config.toml
d_model = 192
n_head = 4
n_kv_head = 4
d_mlp = 768
parallel_block = false
init_std_qkv = 0.0316
init_std_o = 0.0
lr_mult_up = 1.43
final_lr_fraction = 0.0
batch_tokens = 65536
Each number is 500 + 25 x the weight over its row's rms, rounded and kept within 0 to 999. Layers, rows and columns count from 0. Numbers have three digits each. The size before them is the row's rms in percent of the matrix's.

# up: layer 9 MLP up, 768x192, rms 0.148, rows 14-27, columns 96-191
# down: layer 9 MLP down (transposed), 768x192, rms 0.105, rows 14-27, columns 96-191
up14 101:502517468461526523494455508468521452493461498539536485497485516522494493498516491492499491461509490518480489481543485449499508494496496508523518484493521482510501538484504485507484496500497512543508557501547476519506460497525517509476529499525491490417487516565470473460489510510476496499
down14 107:523472455528512483505530474495535496512493491526486529482506485468485501507464492496507488519499509506495503472498478518536468553484460499500468511459497511524494522507495506498473488505507495472511482535491486469477504470557513496531456452497494542508561522493539517489512479495546485474
up15 100:500513460479529550504485491494466504517546461505475522473491513501504502509464441511504491548517525487501510503508510484472507513501522498480467483484482547450518501459492512493466471517479524503485509478478552533520502541506466478492490470493457499521528560444471517484525573496519543495
down15 084:532511514529477495474523546498491485481466523506509482540503470505483518508539559504512501483470485512504497468496502536538547487480514507527518482493483459526501532495514457523541543491518479543490514523565468496462487490495530500535519499501546499521487452512506497519454438527483482491
up16 097:470494548529489495527539479484470465518503494508530538489471516541518473507531484490502472526516460488519497507513486491494544503539492510507507483508487467508485524524499478529500508494486489526517501514515492486478511485478484505475517510485512498525502526480472465467470438434488528496
down16 091:541476479466483481468545511484511472518478502503478517544510524493497484556525508508486489508467492511452490516531525512539466495475491495476520508524488512537532471514510500475484526507502536487485477481486498480514482486489547531498503514528514487481497476486553511495475537515503477505
up17 089:529511479514561500521516461485468507534509537513484494512485502483474471496466468532462528480475510479481524472483517471481501482524485454525485505473498543486493523508493474514519463520499485517525494514523505507469489511500552494480545450513535516513524485481526428507491495539534550479
down17 089:517539487490467461508523436499516464466446512516495514494540469515454493493452477471481503477515479523521513536467527498494547507508511515496499486498520492485508500537532502504511470478508462463477500486486465471493496506554504493518499423502521469473500505525494503471543497475509504479
up18 096:482498491521475470555501517470494473564517512523458489507492538475520483487504529480471535500499541485485474533547519527494473493488465481540517490508478557491518489476476421534530481471548524479523520494489470491457468530495505478520474542507487495490456467489518450475513505497507537506
down18 093:528503473500546553508479540506499503470507494492500521487476457494465469501496484528543506521557466525484500461510513475557545500507504495478507493556502471477517485477516529507494498486478477501490459487542521501528477508529479487501469466466538533523532476501474519506487552480498457514
up19 098:523468488497490475551460468463464511496504471533519516475506512508517475520502525484468484534508490467455478520484503505494485494508571520545502499505495523542512541526470518535534481484512528495520527458498527510539514480512473498513472530521525500500477482478531505469541514491489495515
down19 094:494468508454471513507522455489497469488446520474489461546461497506520497457466477513489488504513479496491478472476441488539505492483529514507488476492529502473460487490543485480463503502480480479491501498501441495443481538446498501529486507488477525507507507542549439522478473523486501494
up20 099:480506491476550486519510452500496486439550497500495531488499498528502524520488514531490509466507477513462512481568498479556496477456547500490507469468485534494491461488530487516517481518545532505513493481493477537508505498483493479485482503528514536521446460534544524528486480504503493518
down20 094:540492479521464484503483534517546491536477516486501448516491516482470537477536478480489527501485486474497511522452510536496504541535494490517489507516499500502515517495512538525483469439488489469502467513521507477444485501496529491498522503517497505486547521430473482504487526535487498470
up21 107:475514557472491512541493536511552477539443477488498545492506501457508476491505529501480482512462495535483470449492443493466476550479535532520541488531507543489497512489522499470525470507545489497522502496495488502513477453501503513508525498515495504503443515539428550470488491477452510483
down21 106:513526492517460514513487501469513503495520504503526488523520517530525503496506489471476504482489496526509551496489505464558523500524506469504510518464454456522513445489488526502455489490479476513486460537450458452545522523512490463480508491498507483485505475471561498512487509497563481553
up22 103:520494503515502505532473526504484474470519478531506527525488504444539468494525491474474507525479512509526492502548490482504520506468456471489489467558476535504441492536532521509512512516480460478453533526482495501501489529515508515547492464529510540509504484498526537465546493488484491488
down22 096:499488521535505482455510515493544504553486499516518480511509511546497531540495498494523461486523476503462518541481495487510465530511517540517506510422496489501506518481465472506504462495517524536516495493519459530505506490487479569460500513525501482499497534516496470545507560464521531480
up23 109:489525483510489496533489487492497511486472542518491497480502460459530545505527492493503530524507504472528427518498508547478529471493523525517494465501512452530471482511491511513508510539518506493476475457504490479465491518519541510542473518485480544514500519509487501520561479470494511503
down23 110:548525540514509483517528446503489504523517502481515503494504476533503517482489484508483472516495509487531533469494503493507524523507477475516492486485546455503517485482503484503488544534514495507496475467473499503462483466471518469493534497492496477538511532490547486508447461516517518573
up24 100:526527538516552495511483556535475471527478505496447502531525552493535523481481489514499494512494466492472495487505477510514489503505466517495494466470534449509486466463508505490479532533508499463533517502467513493493463524538546487516467503511523497487514505534500529513526532483521507487
down24 102:507503486508454509471521452504504575529533508466479490512462443525477501525506525478487465483505491540530487501476499477453479494525544468505512492476535523486524487490473513490528485509490465498503500479461455538547505520488504513518543496498518486517479503462462487490480478507478539489
up25 099:492537491501522488474531505484480500547496516444528463507498504490496486508489522542491520478448501499535506479494512485480513545528501500539460472504514493459489481537490473503491511526494501466541501496513510540538505537466490441475479444512532471514498492520544468496523529505506487532
down25 104:519497476506526488488493531512519519494499462516510525519513460510467508480550474497489487495517450518468515491524424511503467455451442450488509529524501517526478499481512500523526503463530467478494458509493495489513502466528527527515513503476452497479512481516482513537510516476519464539
up26 106:504522514493517463515467519470499491495498498512565435494516478469524511467491448470513508498534514482496539510540497476492494492465511450502486464521461483507487516507503478477518507530521521521445496496492496516501498549480485518554495499485447513456494468531544529527467493497498491474
down26 116:540510488536484491473475501472501538509508520490441476547494475534500452519454514536502531477470487509493487488524506456541496506506485499469509532503518513490511496501486504511489481498488498462475498509523483483548455482543503552461517517516469536491484481502469493521522513501490524485
up27 099:547557486468474500506505498536488510494490482478453513464513536497490500504534494511488493504489473516488481535525499478481495539511508498471511444555525495495445520499461496487497511513486522503495500485517483547484508520488481520545532508437507538516535497474512478518447469550507467505
down27 107:475518505501503450521526503501498499469524467456458494422474500548446514485499481511510573493514506471520447460525516529505498511531461489489483492508470507529483548494490533496522509518542480531531506442490490527508542465466514471517468450494474498519473528511501536453508486512497516519